Part of a small language model's weights.
Size: 13 layers, width 128, 6 heads of 32 (3 for keys and values), vocabulary 6177, 4.16M parameters.
Training: a variant of Adam for these matrices, 220M tokens, 13404 steps.
Each number is 128 + 32 x the weight over the matrix's rms, rounded and kept within 0 to 255. Layers, rows and columns count from 0. Numbers have three digits each.

# q: layer 2 attention query, 192x128, rms 0.232, rows 26-31,57-63, columns 0-127
# k: layer 2 attention key, 96x128, rms 0.237, rows 25-31, columns 0-127
# v: layer 2 attention value, 96x128, rms 0.16, rows 0-28, columns 0-127
# o: layer 2 attention output (transposed), 192x128, rms 0.168, rows 0-27,32-59, columns 0-127
q57:141116166166138129153143103150118147094092129175123091155118186162091085137165123117135162116100222091198094082147152084128127103100135163137122113097153168110151186087161115116060132127144139134102114203117141107173117135108125131091142141087127116131112164103127136137130107083156102160131141079112105111106111137131087111096078103131095078099123116081145214143118131150160148196166
k25:071210103096153128120105134123054075087137116114088158165125178174078106134105099101119129100169129152080119081091147132153116159180153121213113115177087146203114125132072094097138131127153133151113182127124102183127173121120124140143127116173130209129186103139125157136068152136075158122129150112075100124167175101092141113149115130154250110164157107168087061096185051091073065064103
q26:040149170056162131157128165091147104123093096141136093132136099160247236164143119154123119179079117155121120108126151157097056165133083168193077078191145154094166118190117163108168110113106170161114130146201121115177141136045137053068090083129128122154130092114147075125095168174095147126125189100134052060044136188067115070054091063125141138183146170141175138169069198101160134143190
q58:122146099100139118155138133087076088130111110132142103100130090119141141136134118088123132165153155182145122143135120138123150131137106119157095107155112173115122110178122182125104164141090155149163126147149110114176084131141129105175102133149142162134148099125140082137122154134148129132147173091119127115107121099124097088080141055106166145184125176122168126137095114118128150132186
k26:092122149109111112065139113219143172108140097104076148169082136159146183135155135057159152138130057097157104056087115118131118084108095127128140130111138102110156123098138087089181160153101187056120156137122084130127156114115138123090129101149094119153124168050080145114105080099149119153122194130150130108063209130100172114194120087159133108132128087115085172149159130119129145130047
q27:101169073199099147139168158132114184129111112094149120134134109143057146208126170056133102147135102101130086191103128094135183062132148118131156094122137124135171198152174130078105102039067183127147103123098104101159101074154164141109120151105095109179232129157107184121074127139117133112155130087070081099188125144151187159138187091138085088112120100096079075135110109174189058123126
q59:110118092141154142159134128171096108166106126142132108090136073114118095152161142150166128135128179110119071148140117139172146107156125165102102103146152109146128134141150112098140099124114140157135143163109141152113110104131137163141192110140119142153157143163129095155088092114128126121101155099117107121128156107145150147130154104138100125138096120090124114151111138116136125120155
k27:115128182076153126117161142077169104135146108115155109151127128124116176102110115104090146164180197124115117107129165143061135118114077109128141120189165136146160114160100089164069132150109109084168123134150133163093136126116110186138111159082065105150110133135144109132110121176169096080056126138097125092134155074141083167136233158147126153073103104064123189124128147138151095132077
q28:096123112177167168129094128061121139103093112100125064147159127088153143181098090173091149094135102143086113128116123159140132129061113082147173146086235175131177160184204155143110106157169147221154099124175145145089096145131123100106085118105130082157074106144106109133156126158164144107155129130167136150168126173213105092129122134063102157111137129091158143136135178049128117164110
q60:153185118157200155122099104093112170073087156121139160131154099115024139171122223115144133124133083145110100130151134128132147165096132090164124131117180162147144112185167148123114094135129199177158092137126113142108092147164179138105121145141132076137121123149118142122182125153193189164169152138176080128222121139143138144098138147141123135060119089067131089133095141093131153183122
k28:116029079061064106134144144125094112127102141133134101148135117120154115153145086162161088155122084165167153127109143089181167077103101169112124145150118103149083112158121120160130172107111166103151181116132122152073200139089147146108095121156133112151143139114154149095137152125086150099108118086108164141115067120100096194093096139159108139060078106127152169172136124186046078154108
q29:121134051112123170135129116099108124157144143124127169180133083139161164073162124188134128185125102105146126175075134107088139106065187168170056133122108105077109140125092162096100104125135136140114128093146063159166134144094125059174123101055154148215111117127097118094109198131097139031123124123132118097118153180109020074124135079086109077061129173201134192132105136096125173120123
q61:145169155136176162065114112062118101114106133128085149115140168178143105102096076158136142112137106160128123091125163131175125172086108122149088159153129151117122121150112149112108140146164083180143124109163082132120075128123165069094145128105161119116137118149155154104107131128113112122119098163163149113162161104117069146119122176089115107113128154137114128132143169041119117127091
k29:121103089094179114105097108171175156166143127089133065146072162165115160177111147145149073100128123146084144124152113130106129110138117171147151152121054086171098106138219148202131139157135164061121142154109169153157128079154138106138105147169150163126139128079145144136103084110156146132116093153138146134205155122062157206086092123120171181145107051089172160101147118175135105131120
q30:121151101121093139162130170129086083160132168171163079125127131174064083068120123111132114118137075081166119191079038104110208046065107178164140090103132127127069114076138117103056131125152125093125120166129106143108120122157143202140192136151161187146168099163125105136118177093151122084065192005120115111156044143084101137103165165170215091034114180234098133159136122150111144104162
q62:124114096150126148172145198094140148173121133148155123177134147184069174015155168128154151141184111132108122129105084139117158126104108102140170130205133114130088111105122124112085079133117144132133139156125090141120105107133154136114177132134124127114120100156108138120120144149162102140082185089101084097183127113070115169166135167129235105069134086164108087138127140114119140099148
k30:085146141108144155159142134147135152175165106144201121129109154065193096181090178145082051116133114139055095095136176111105161184065091140119112111083138147185149086197184141131110126100166179176086157148167165101125177125095105049098125202080155112135158128156151137134118115097120116084148106143138103133097210170136143124081137112102125143172077139099178126093106187135151141133077
q31:108120159040148117075148079190076087142111075107086145150150137065087143145127121198167151149102112169137192097167098139127105173121080104069173163094145096141083133181103183151116133144102167156089133137145161171157127117113148080116147144126157135086038123037079100142143067081077130125149112181156078092208106151040177120143145151102110153118161120153120043096151105128130129188117
q63:132109144099114149124119117216057088175079111103096091191133168135086179075167146202124143120114120147113120108115133134129035167133091124115160175075135098114073028182109188114126141171079141134066178147094158171109165110117143103116125134151136145175087118113120099139072131130176173129165089131118082113129087107103176167200100177104148110137131124131152101097170085091100126162116
k31:097093118123162096114128104043109112118109132119104120090095110179157079149133130063108169085147150143114192080102037148107143076170089138141124110157116092102074151199178131103159126128176096145140110153122166127130082090091097193120108084155068149128102134173105128119255178067107111116192132129067150132120168171170118043122083098116119090192110133111165109159100166140084123146106
v0:155132127155206143157111082244129168163070128151176126101105127124077148085165164092121127091159111123120115138129162105147103127234151154099110115117061137125089114124131178160096066125084100169086169145140123124145167152130158131122104131181123164088178149099157143108112076160105090134079110136059166121162133189094138163093089140083189154086097111097124130108082114076119103167143
o0:177143129102156114163150108156096127128108127141181171091123140133132058161140179088097135120095192130141079145134062115182163033210153127135129155115078182139103100117130162143066114102133124128144137128125164122148089110131149096085092148095152167109143125144160147153092100120196150061075093124134125143132123082100158182080101137117117147171135061079110094183102157178134159082154
o32:138078135115170106095151100156090150140141131123149130111110115124148081135129135118106194087132153137151109143146107162167122074154109176077169168111087146135127123136195191128135154118115171122084099130109140210124126160102116133124088168135193155122089150106179142202153090124121183138101088097131106179119138142076210108136146133171096142090071121075110109199133105131110151132099
v1:158130111065171134139148154094181113123158113112091108093101097174158122129124139139133142165117101088097120144126154159112178116079145083131097150143096113148106084199132163135136149120124111138135119115127115173162154153139161084178147165170157102211138135187053130103078068144131096107136153143161128164103074186125081093118100087121070115181123126154075075132130152213078042022171
o1:097128097077033095162100144161215137130153107130126099109098162137146155106103081138131122190114149107135150137109189134135106198131204145078125180039167141069121053072112152107185106135093142080133121119130125132165106132155125088118111108053102103075160150150104120142150071121147081127186123124123070235119080140095136128196139068176112138178086128105133123132255169097121123178181
o33:125139120157059094159107179119138137090144127114156067148125111138162137080044150135142116185121137098138146102117151098160120145119108110107152154073157100086130098162121156171181089149147135059109106087141109145114130128137182102125119121137104093086117163189075119120081116151133078127149174078145077146103092150085158113148160091148121117178128186128155112145167139120101103154137
v2:081147149120131121126114062159095096141134113109174172104121166070149116122099155090132133075213055126113140160116098153163103218186060113145154153164172091125087163146136148127155186080162142174118088078140143156120124094122110058151110107170160094115202129127138126131138079135151094146129118102138174146112148135130069126105100130145199090068121184094197144125125137130184182132143
o2:076139097162166157166112096175090173169202112113114166077129158045152145136110133136136127142128118139105109136106186087128130211133066117102165120121162107155183140187164086163087164091151153120110143187179157126160097135111092063125138099131119116158160100129123112121121120194100160122119112133123191193107098085161060145061108187077132114121155088098187164153092101125139165099139
o34:104129150171135164158142112136075131121147093133160156083146090108174109144143185085080110139145111097146100128060087115167124183132068129105166132140122129178130152179170148157130158131139212102102167140138103167131131124122145144114136130159097094117144115151118077153132111131112104104160129078105167194096094098160125169078183138116044096134125135135148102120145075162119126111115
v3:075126150124096127048148144188156183130121106101203128176127184154137083103093171088119151147157130106161125123152150107119138068080105157150070128102109172176082119091070085140118141133131141155127129123121114094133144174121136166133080162185094102177094117088110120136101160145163108153123135143121199114079149148121166090108099058141098101121102166190168132129108136037103089097091
o3:165115141137140153115159151073114171098191097145140079150125130128096089141064110065174188129156144101131052145106090147113154073075149154136141103144135162144100101150109105144198153059108183106105155127105109130096107122090101124083120124062112111133062110097144088098066009128152182137145089107160105142027123121114173113148088128088081076121181134150114118106130148073125024183149
o35:160141170105116107147166176148112159164144072154178145133135108080096140142136155118193123141110166161183087160131127125117120100107120130080123110110100141157105134158129134120182148080130172141097133113117122086158152160125099173130156118160111108121085146085147081128146076140137092122127124102115111113063139126131134110111129104094111110066119166108132125073110092099130100123155
v4:128111132116159126130143125182184159125144151105195125136136093131012128068133150063157097115136120131118149153166161132072133158113137155084136055135200174129158129085130126113136135143114097164129188153123153109152139131124086137167126112118088124084122154092119176127170146123154092143090145135135113150117080147140147151140098093119041116107116085172177162158163124212154099044110
o4:118155173122136121100148127134154136145117128100149113175144128106063117127142173082144133087137104144111154115128110131111109129104121164099091022160091125131115176115157135125144133118136159144117084177097113142124102129090130108157102119118165075130104156086148137101146111127115160194120140087104140065132130138128140134161113163136162151098081135101103098123138098100112110160146
o36:139148151089156144114125048179142109096127105151174104172088194133119160141073101121140142121142104182083154113148156157075138141080110135110131075158112104105078105145164114115062136108173142137073087149093122130113076142136085071139052155067189098122101145080104170095135089106105178196118119120166143148148111159111169101147086167193119161115106116130100134227161162085081115154098
v5:156075174140106127107156077080094175145138090127101147156118177088165115122133094202132095103121149102166096178058069166035115154126193131126158146124162172081130095105067124151070154174116149061098138105190096167139168159095145177103077129082145140146124100172149095161158116075069150119120204152197067127132206131130095116100171140150183116151119072109136198122122114095149117137121
o5:161131149139107110113108040155100123132107092054069203105049170101143163082051136155109144112092124175210147123132130198112086155093202146074148119172113099072109114149140147108162130123097137076110108095187147158169111120111155148140149165173131149173194098165110091086179156124039097138100179215195157166115209149113120144132183081129096102052119103131153183078066139102073085137132
o37:219161160099116058085096121188095125149096136116071180110117182097121108146085135113120116103125119099143129153112133133081071111117169115122132111104157102099154094138127090124092130111120114134119147098195175156139169139121123142154149119172103145169163079121117088126141145124104174145114150206098138199129159105157065125088108151097158115076134111110150117079089173137046099146101
v6:143114103109042128152093109208172096168074104122151058196089071096111134100174113189146139106135178102067129086108138132118110162186124221143123136081117131165162068085135144136135142124110145108078159126140146134103154077083147098153114123171111067146132129073139146116150134183155130122140146104105145132100150117121155134106144141067141090125114202203219130158179111162083100126133
o6:133156135128127154147048156176117181088100153099226151159127182096089090130106170105115149060110128126126117065069108150143148173172072190115156225171104127100148082131125174135102172151102144148121151167096173068131128106177124143184141118155055066135146154035142077113115168136201110100125071140052140163135152200102140104070144131058098117144075171096157125137096109216139104043146
o38:123164131163108082141130183143122187141114132133125112170135136153100126115115120115117166082122147143140121087096132123127119143124117187080136198139115122128163115118120139110159138114078160146095116150124176103115120125133116105152067135110089118112098151092145140131188119128155112129136132114133069105143165141136160076173165152110113127153119143071109143131157082163103123085168
v7:070119089124083109159096105097143144106127054086128127133148097137080156157095111058162222151090135118124092132133125124121154159103101108156139137123170124138114161158124145130159106178132115148082056106109147118121171125134134108161117155065105060086076109179174184116116149062164120085151109178129151139118123136122062168199181158113110122102126058132100200158103117158136185059146
o7:047064114083086094116157107122162151165130069161092154137122145075053137102230152089158209135142103148082125095082093159078119172030120133133166177147061136087112149106174145136180201148125132129102101140175143114146092110144153089168152133145137090115136151138164126171132148094119138109147098134100164202106174175117076112180126212080131138094139120114134178074117082117103093166138
o39:135075134100139075170113119063147104115049062111152083110152120103114157131096127128134130142146099149136143138092124089132098121100109107190134150131075099107114138155140099150110135179152074123145150096160120083102131087128121134175145092161075115071131119201128144153083190105193096089102181134135179223145091147141078200158141182111128125091138116146130153103129125133094131173142
v8:153096118165067118135119131101095122105095177121106168101113106082129083115139119187142174116056142174124103081056141136131135084118109149154108150124126107125140138062138173106098175168112207066125149140125166100161111106148119186078146110148123115129118079174109107139117137124095180120130138089116084144156169080139145062134149129120097074101142154154192139134101152089150150144123
o8:116090102217097134081144173084107112084037123146179161116096108104103133121130095121121102153088165171094103120057188102097178084123093161148187188143165135160143128124112120116142172092127196093115153069149165097092174109148132195105158074138140139171146086169153101111138164177098139164177118187098165124155128087142169084117137096087154130059123163140173136133113095173148106099123
o40:179157058183092124120128103116153091114099177170136132144099150146082101094188119158118125166085157170126113136093151141111173135160115122130117251116088113114114109057157155131125155167152132140129183122130171091135158138171123146147149119101144105179122098179145076119078110141106127176112147156106106112178157094112162097141166101098182160121147161145099118118111144117163120132113
v9:165110154149079144090137068134107111138130146127112110145143161146126143107135112101169173140150071169169087111096120142187140143152094161105128144152163155135077097040076092094119164166115128143175116122133064064100135104127150108138140111155109141105025130121154084126162130205134113148048130069110160146158096062152077182076131106165163155056104124177107127135106107126105192160137
o9:173107162192118112074148121110089098101140150121123061099098151150150160118087130159142182086157059191139116165088139084175106105162154110083175165153187110166093070140124087162106076084157111190128163110146153139060130170170188095140131067116115158186092149150168113104141133199185095142067063092125206112135102124148145137131188168116079125127167181165123115068082135150071203154103
o41:153078150144115105137186124142125129118174106095108124118084124123067141160207142128159199172118125140151104141105153168122110087106187104107149154079136171146101102130178138125137131076117112156137098123169143169103109166102146103136174102131146136167101120114142094160139135115143144124121143088098177143118148078121126129131158105126104143087134105108084091120127123141111154136129
v10:111093087123062138117148138115131140107175103100159203166155178048155141172146084182131118120116135145186116195156091127121139106136176099094120107101151129083126112078136113120111152132112126191131151167161144113188078159091052038147152090117150123131184123043123099145074101107095119079112144150149077161138088090172092038151109153102119105122109062139131140159177092120130132088098
o10:100146115122157166145095108112187192180090156060134158184120125049125180137186109129169114144133071128132137103169170199075075199121164193102079058166120103106138125141086110130114126174093074150145137207122106161143084164098145102140124131204137106113156137068067176119117125140095124135124150179064149113152112165156057109143121088166147172072096144111080129074179087038128033091065
o42:156151100159091125100098073139163126144142162137165128150103210107122133142150070075107104144081115138106101111139164123129105115161187175109069144117155089096126095099124112124066111097131093150154114167125168153104089125120116081119144078101155075131203080090124150087106104164115160124092127180133122177184108111137103134137120113147153160078090133119096124103125153103129075127086
v11:119163127094129125145094111110149062149152107148144179116100167181117096082139177124156086131137151131101134114051127058095137137101140150090115131135149116164147139191139115062136169113125135193098120147110109131116160145179115153100136132142133049086165147163092086101100101133137079139057123161118145112092149119182146044154118088122112077157158078146114153163099197133125178096169
o11:118131113156101083175104190088129094162107118116156184036105126130137134130127167114149113166071159116094101109026089121106105110085127121144169080123160114102109176130147163132124152098147171084116124094122142132102141139171118154077140107116099083103132152101088151112097094124171126129188151122091172088120138127129127097153075104134119141111135112135096072162193105148087124122123
o43:085160100109120063151098121113137070132151083152187113121123181154154122120162186133150109108126071116117111057027125145127130181097088118165135158135159108120147083117156162202074175106168155136085090113158137112063132158192138122118122160082098103101130151163050130113087103115111167185085109167144178162158163130129124101128088097119125105145146138119108059133173148110120110137038
v12:055124127062071124085106152098105093074128131076159167098146149108091154187102132114156142126129166171132112119162132137179129144093098149160099111128148090101153098203169144172122088072120125174136092086098168164108133080143120142007176088126131135102223123152186128132138163137126132167190080125163126128149116071151143142148137138140121126130087130160112097057150193083122156102126
o12:096105077072176082107116056057046165136121078151192142115163145093102151183142123127104093110169143119081139085122120070106122157097032128203100110104164106169221150161138152141113161139127101176050123105160120120084119086143134149079139077132174144092137070078137113131059156156132164141181127126167083183140124056177135122059046179093196169170116149093157089104102100088172147084077
o44:106135076144108121155130115097140109146118093102107161111156100102125151173062125125128138138132153150091119110128183094166114183120092165124126107133113088140139120113097104105131077153121088110120128114109084098104116102097134133111151087138150128076120123104162141116052161142134105104175123108137132136100096122173096147099119129110183134181119112118196141104138108086111178161192
v13:125124147130206121054145149107117062098142109137158104173131117086188152071154066164116142104119148106098081085135100101143152068114111151096082126138129096160130167133131073102186160055147116152126143102103106119031156122112105126144137102108115117078131127160137121107166156172111169094114130103158126125043113083134163192193129144116051106198132162180166128189099055210117074083067
o13:165145145128148109136043154150143136167113149164133110136164245135133116111136073154127138121185086092097088126129148102113135139104110102162115189121160061117134111082174117100148128138113105100089102109082110077095155130203127172174131147098128115070118166045087094098092179140052128097132094101128132125100063192085138119130116210113082083130154167185115167110092153157099135101099
o45:127162132148115067141045153120180104144107166105159123132164212134167112089106089113100132165169093122081151082144154073096136162136104106135094174128129076125128131093060100136156173132110060110146101097106152080122126119172099122153087102070106142082171132102086179096133152152097157096121082164154153134101089141149080153146109160101140121144152165149108197147128136193071127103132
v14:148111130153112133157148147135128108136168120170099106123147137111138084110115114051147093122145114182134133151169142117126101113169115083078147143198169125125188157144186101100110084134147118166151194115078150105095146113150060164147182132104143133141126156111134156104112114129142096121083101122102118119146151121154164111184121150126150096151141122164141135141138106194134148157149
o14:102128140126155084155085146123168124171158147163112123161146117102154136111126173118162118105162087113107160107152150146128119130156084139143117038122084098134156190148153142122124113150170122122103125166094071117103195162102171098160131133144170112101079145105059137119108177088137145133100120088101160051169159140124111166127070154153147109119123137114085134142114143115132149153135
o46:140155107127159168135128070103128083104173118151082155174131165135158122117090118081086088102145110145092181093144148194113108132135180114148093093189138114092171143149128122107094116113113110143132138175119094139088096149151137077171145140058163158128142122110040160090120136096110160147098098136147152136162144145133152175148075119138153109109142091122082143190149152118164156160072
v15:102103091122176150151136076193155133104106081155068180101102057133131114154121102090136179125128085094105083096114125102139133089104119085085181165118101093110090151134090093159100164065138116195121123101107176096122183119144167104138120142079167171166175104117130142124084051097140116105146119159095125133144122088171108147159101135126130091194139109088049188151142088128148116131046
o15:129128118079153213152126130127143196156156103157115134135080209111065090088126090150139149158123161131179112142127079146095134098148120157105168165149123091120106131097195119150147133133126133076089083089128179102137148129111156136093128164090123154153120154149080128171094121139112101082140136142044110185110137088135124192138100182138122093121181093104079127145148105132131108109074
o47:131099125126164238118119112122152115163105112119153077128156177146135144147028110192081103216129107136199126157141101108134126163171092141133129151103077087121122190118088162180183177166101111081107168036115115112164150121109133153114156101093148128139160113154131178136052094141111067104106105148034121150155133080139068172145167136112139123087130105123078138128141081118079096119139
v16:073119166125070127125166141127117102109143109153129126174122154056180108082160085116135105113130101209107077168134097137116096079110151142098090121109080110164108097157120101126101083121150135050110118111115121132079154088129091102129146108144131107171108128010106095112172151136136101137100093153171129116163068138094130060135087162140122107112120196166066124168175119087093159147155
o16:165150149144158088142073166113052166164153179150167131151184117103191176132166098149124105147180089147112111093081145169168131162139125151151128172099141076087122100190101079135085103190161106120100219090113093127070145133149141112139138068178128132117058114039083153122164182161158074124115133117093113165107140187119130109067142078157085106116106148099114113101145101142188107099073
o48:169191159131113090150069169164103180193127164161133184151151098104179111144172153094146101157143157087119114115096081149133072131126177167124070153098126080091104139142116105118110135154136074107145203111136154112098131160067178132137175068158099120112086115035101147103135174137154038093096124161078087153116135145093128128130113103137093072081102160107120141122110128158159116117111
v17:157111132181176125042144170153080159138129095163111108114133106170119106117110146132118151136112112125133141129148072161107111086037180173101138139107184116114119142064123169133122117129077166174138168164112170151099159178145149155069155148087154153220117122158145126135077079113172158168164107122082096080142125101122148134180112119140029110158133147179088102133117140167103143088107
o17:148065116135101141085098092097083135118124075161096075230154133158116160132160146129137123090064172119125115157181126151157094102088119148134062080081113131107114194077114124088155137088107168076085071101071113189049203125107140133089156140093217138161123163080050115145093149092131149194173118091120099080138124041070157181136111109149159042113082157170119141199147091107095111147138
o49:130103104156117124106124114101138115136141085152120118188118115106146160133169122118129139094125134104107139160172121124124107123099099154126092104156155093118170139110065144102161137112122122124100126136096136154087158092125144156086159126085138145165155107097110148156089103092147155161098092136107104116129146122074139146151111100116164081125099140142129147139124125138071143139147
v18:151103152197176114143156115150174095120118157114098146066153111113139084127129129130134114155140133050124130109134119113109137150153126079131149105115139137134125140088110152134137157093141100048138135097117177091198118134133190140143154141116177090145094129153096125147062149153099126090146132153097167118113163128107124168101130144142165117083134159131135129101093075154152108103082
o18:165082124145144134102240148148209098064159096112077159131117131133103075114121092166163151105118122112151105179094153139175159108158170143093144191107151145154127129096151105101150140111103179139136117146161186127185113131105082156134135140085092144141145151201156108146141089136098161106139187132132113106068104083170152181144135190129120118062134069145135172144170122160122149154121
o50:170080112134142125143149167143183120070155084114139108120135093127113131075098145124163129145118149108141119189117118156124160141140103142140161157113119131119129154115125127111172145140121141122106164079136141083174161141121150167169140175113084124089106145141120112159135107127122111141141155112135119125046117105150133155099129177122102141085154126171104102144100094120124095125112
v19:129142163074136137140162140156145064078158139167098133110164134078121067080136163112157082193096204152144076182132086089103161152150134121132106105132090178100126143171155092105145049050152073130136165139090130152118159130160149148111143127172193078091186115102134137143104116103125115112160089181108156108070090125182088182150105117146180096101163144097148194074140102084080188162169
o19:152152121136193173124119125121135095194157130120152142072140156157160103166168175147171102155122168140109145145054132101135102164195142136166098171139179146133116150103168110178130103172110064130141173106149126155127153104165121131109130136145112119093074164077146160150056088133126117050144228154157136088085125149171110185056036164137122183122127078107124113168180097154080096140116
o51:089142121100158176140109101120149099154142115162138140148154159139120151115212154130155114143128088142135153122067164157091172137131107136185108172170155157093131143109174088163097142161091095118098199143181098143083132106118181156178117151178112088152116181118116151095045158160142098100120153147144093147069080143148131159133062173087169128147118106089203163165084134141115101181111
v20:112196151090147117135093045137160151136151137121092152154134120089106108130129103120136152110139140095153161151137108110172128164136096149156137144065061131098058124131102101123098178123142096188127148138094130107139153142134123126083157091130116074090138124065127093135136170141125071117087100180122153110122114101165117070104132163168121150060126126139136146105187108068140152127104
o20:171149120109172105147175120085129163141164114105161141112068116129068098121164097138156122164162105130166111134046109117112097111150110165134166155142125108139118094117117099180061146101174142165116090109144161134103080152133105156088123110141086132180123138124154149157102118096110079072075134158091173095064097090193140104135134166137103139119147122134100107133162122124103126135092
o52:122118100120106055130099110121152180180146127092191136068090130134056135125209157146156161104104140141190111172091149109185157149160122172165117176091113129119102164142130082140126110119137143124130101097106151129144130177119121159090155093159073080128103141116152116169135125158105066104135140118116150119078109081144130120145164091151092152082142135110156106103103093130101129098147
v21:148080108074074138075165089132162165155162093110156153102159239108144150182092131147153146169093184143080164159114119099106159170201136075120120197098068131074138036151116178111134116117125103130133159129170025139104162099147131135124117104100118062168163127098124113128073103157129113163116131179098191099109181135113060180121113106066104133093140130106122128070156178145110177104131
o21:132172075106094133138142070142167101190119155062137147158086162110123110069125165121147119105129160129140147114106115141083095185184160165129151158149128120089148101072111150166134097077101068168119166182183083142109110131187156058103129090159128172104138166158108115089118056138138108130109113167190154121099153143116025174121123121133120150111124093070193135129184124143107137144107
o53:095118144133103057127144165128120166169118087103148133101148057105130157165162164073169162081148154073128116181148118112122123145173112137143159150085107152107150150123131133097198081066076162130108140101174066163102156109164159120100159091174081150099086146147113094142098130159171060099148162121111161121051137143097089141099118076072079188072163133089179081069190132181132159088119
v22:109100105107144123165107154161150104143098143152134181115141142207132163151133180174130118133052113139133110151110202125114102083150110105116152178161156118115153186183162116140151139149121126099145118079138120107181160110126184126146140124116096135170086121154140126143076081133158223154117150125152105139101154078137114180108121120112150120172105116142196108165096131117096093117100
o22:117167185147074123123073154162186135129139125182129106118118154168083107148089134120142135112121140145142129164156088150105148119148114181130128189134196113127098115073142161117201127100143138120136124082093131060188179119118123081151116117071146107124121185154132105118085177154141163133146113091167076158185147079113123090130079149148102102116131137145160153079031166144133155135155
o54:109126129179128079135088177124163125068109168118109131121126066154132109166085132120098125196152152140126090113148110150147143106212125129131131187138139148114151147138154151115214112093095103144164116103121122121125126095155138085182118166139156136126154098148117166121107143117113193073188183080139136146196183105188099142069106117107185121129157123103087134070149105128110113075141
v23:107164092063165112127105173187099147137111098131135114140146179095099115132153131161179122089094113138111117175124116135082149172104084189207154096110162133130100163148127101125152136127130167033094129155093106131136122144125130063087144130123114070144104108035117111145110123124152107127109062140123133135132141074151155138113099155072107115095108125098182118104143150126116148105097
o23:122139150141127132084081219153070179118147108116143148142163120103034068182165113167145100078120111131079107140118076142106115170140082158105107139083152134095121217113118104136136165116139158149093145101134139109149143110138110106144135096170135057166051156069113124140130154133146145097108142140125110091091091103115121100080138157120142145125105166132157128121127062121142085126070
o55:062146115064151062107054157142098178131093101174173169171084115102070117192230089147116157102141103104106114152100114146135110150152078177115148223068147129129146149150183113119082147104100125135039110157143096122119145116124114110159090151218122065161090144108143129125107137118135185107151123159149123137130118095134147114177128181113136160163161145109165117137153100106107081120134
v24:183098120136093127191138152054152111126069150113113131128115047154168137147135089086132160154126181156112145037084185096116135053107167144107134143149099125130099071136059099132110116148134122200182101148169110090129120146105158134100116101078135119159107117085152127109087137134097146123121097137131148105127074164081063115156152124075054162097173153167080117134165117094112181133167
o24:154122102141118122132171150126172087138081181132180106137090129164143146078166134124148151185128129100129142096069080091136133108149140144138150133186107132129096114074115132106061149108134063185191212116132142128126141185177169144110173120135118135129164138121181201187161083113191062122125096162091166138155164209156122127210174079174143162125173136159129129109186124131090170140119
o56:151115103157108109157154170122118137148107172109168089141164079128127165098136140157175140174125134131156125195135133050164127125101158145149132100125138092117118142112080159091144106171111106161178193111145114136133186131119167171119200081125093105122135140104158161148155112118208047124133154153116142061139132168077102116131165103157138129076139162140135132066129113124148151129169
v25:127108090117135124131111179138095076148110138107102055115144101110120111148136111186150120142119130148146154164159158167149113086093165133123115162110126127057083181065131136167123178094115108116162139140089165190104107096115122096122098092024156141083072144124112103142146120094096161138224147171131117128137074097120101117110135106126114107098097226193148084141174140149110184124124
o25:123100157144126207109098096126168101138156129118156066155111100129138188120121126232146095086173084142124141078108146138142114174095097207088092200113124134116117157086095083145130148137132133131172159105104159109155147128095112099126129097146175162112165191071142140135143213157150103123119128122174135132124109110126137117129171109211146116111056161158135114118118113117116156155111
o57:115128138164103149169150121108154113138131122118142124142111125110146141090128130161113141109117120165136105121123123125117147124092161164127076117166084113146134170107071089098174125153061148168168182129086142122106143077089144152137150111150111082119166135077158126103127164124190062079123150117148063112115095085105101117117199058135132124149076189141132174077093089168144145110168
v26:119159061080100134140109116234158183178107138123131115159096105112114116157132141145117109161063078074147171126154098140131128161124116098127183128082157071118129150123116105095093151082121117108091136133089130140206059105122125073149132118055166171160129151079152095136106135085095107114156141134110077131136101169103156085092121118128094125098116156133062071089176136112162111120111
o26:128178128111125177184125100134133160107188127064161096166107075124100121131121091149128107106092174139167136127188094153118134112138115160076103144119137091099113157167065109107133158120142133150143092098131146165183098127043088136084120079125107148182161181104144138150179097107138085140141148156110115093112093058169113102122179097146149127133051122127076055158190079122194086143097
o58:134186130119100198102128153130141162142148108145157093135101139135085157126122080162124164092112144139145097141192065125138161150150098115094126094133136117114118152111151103086126111115137176144076118101103155121178136102107124134066146094071122106159128122146134133134134108120116093130119098110104084097167145118123138122152171148157103095130073121145059095142134088092244068140114
v27:135146089102109147082140139179112115113131114104153066087137174148094115078109144113141136151114123136114078130150160087154163152157178088140121128088063113129129143133089153061107067140129153061127133106143113114154099131152145105102118153067144179109106120153043165114183093090121110144103133150071082129176073122084173139119150057088086099109122070052093086102128158116184085141078
o27:108123134085110145099165169092075094122105112092129091151171101134138097079147159159069088096154175155109109113144121106083156102137185079093117148089095152148144188107112153171182092144129146137113119057145119147167104116111156161108045111137145213109095120195134096129207046129098144175125146149190099125113098099052167090165121118139188131166090092080076039119163110117172067148056
o59:162115155072145168130171110122086116139098106148154088146187154157101116102128123174101115119145091187126090163136116150088162129145133079120120129141060152141090157099142138176149134131125136112076120053138070117153114112152127133132074105109155124180090173184137107105121078139131102159078143139129122134135081135084123115112153166115098146109099121136084098172170134099192059182107
v28:120146114149185129102089122101123147186085151149152097129143147174062158182107152108141146125150109122176081121099152116111141100092084194155126055149113111148149069127105094154072137126173076126134170178122103169108156113161139204131151163143088215105166130130125116175090187129105089154114159067129127163117105116168095121159123103178095133164131116161101144108131129177109140148120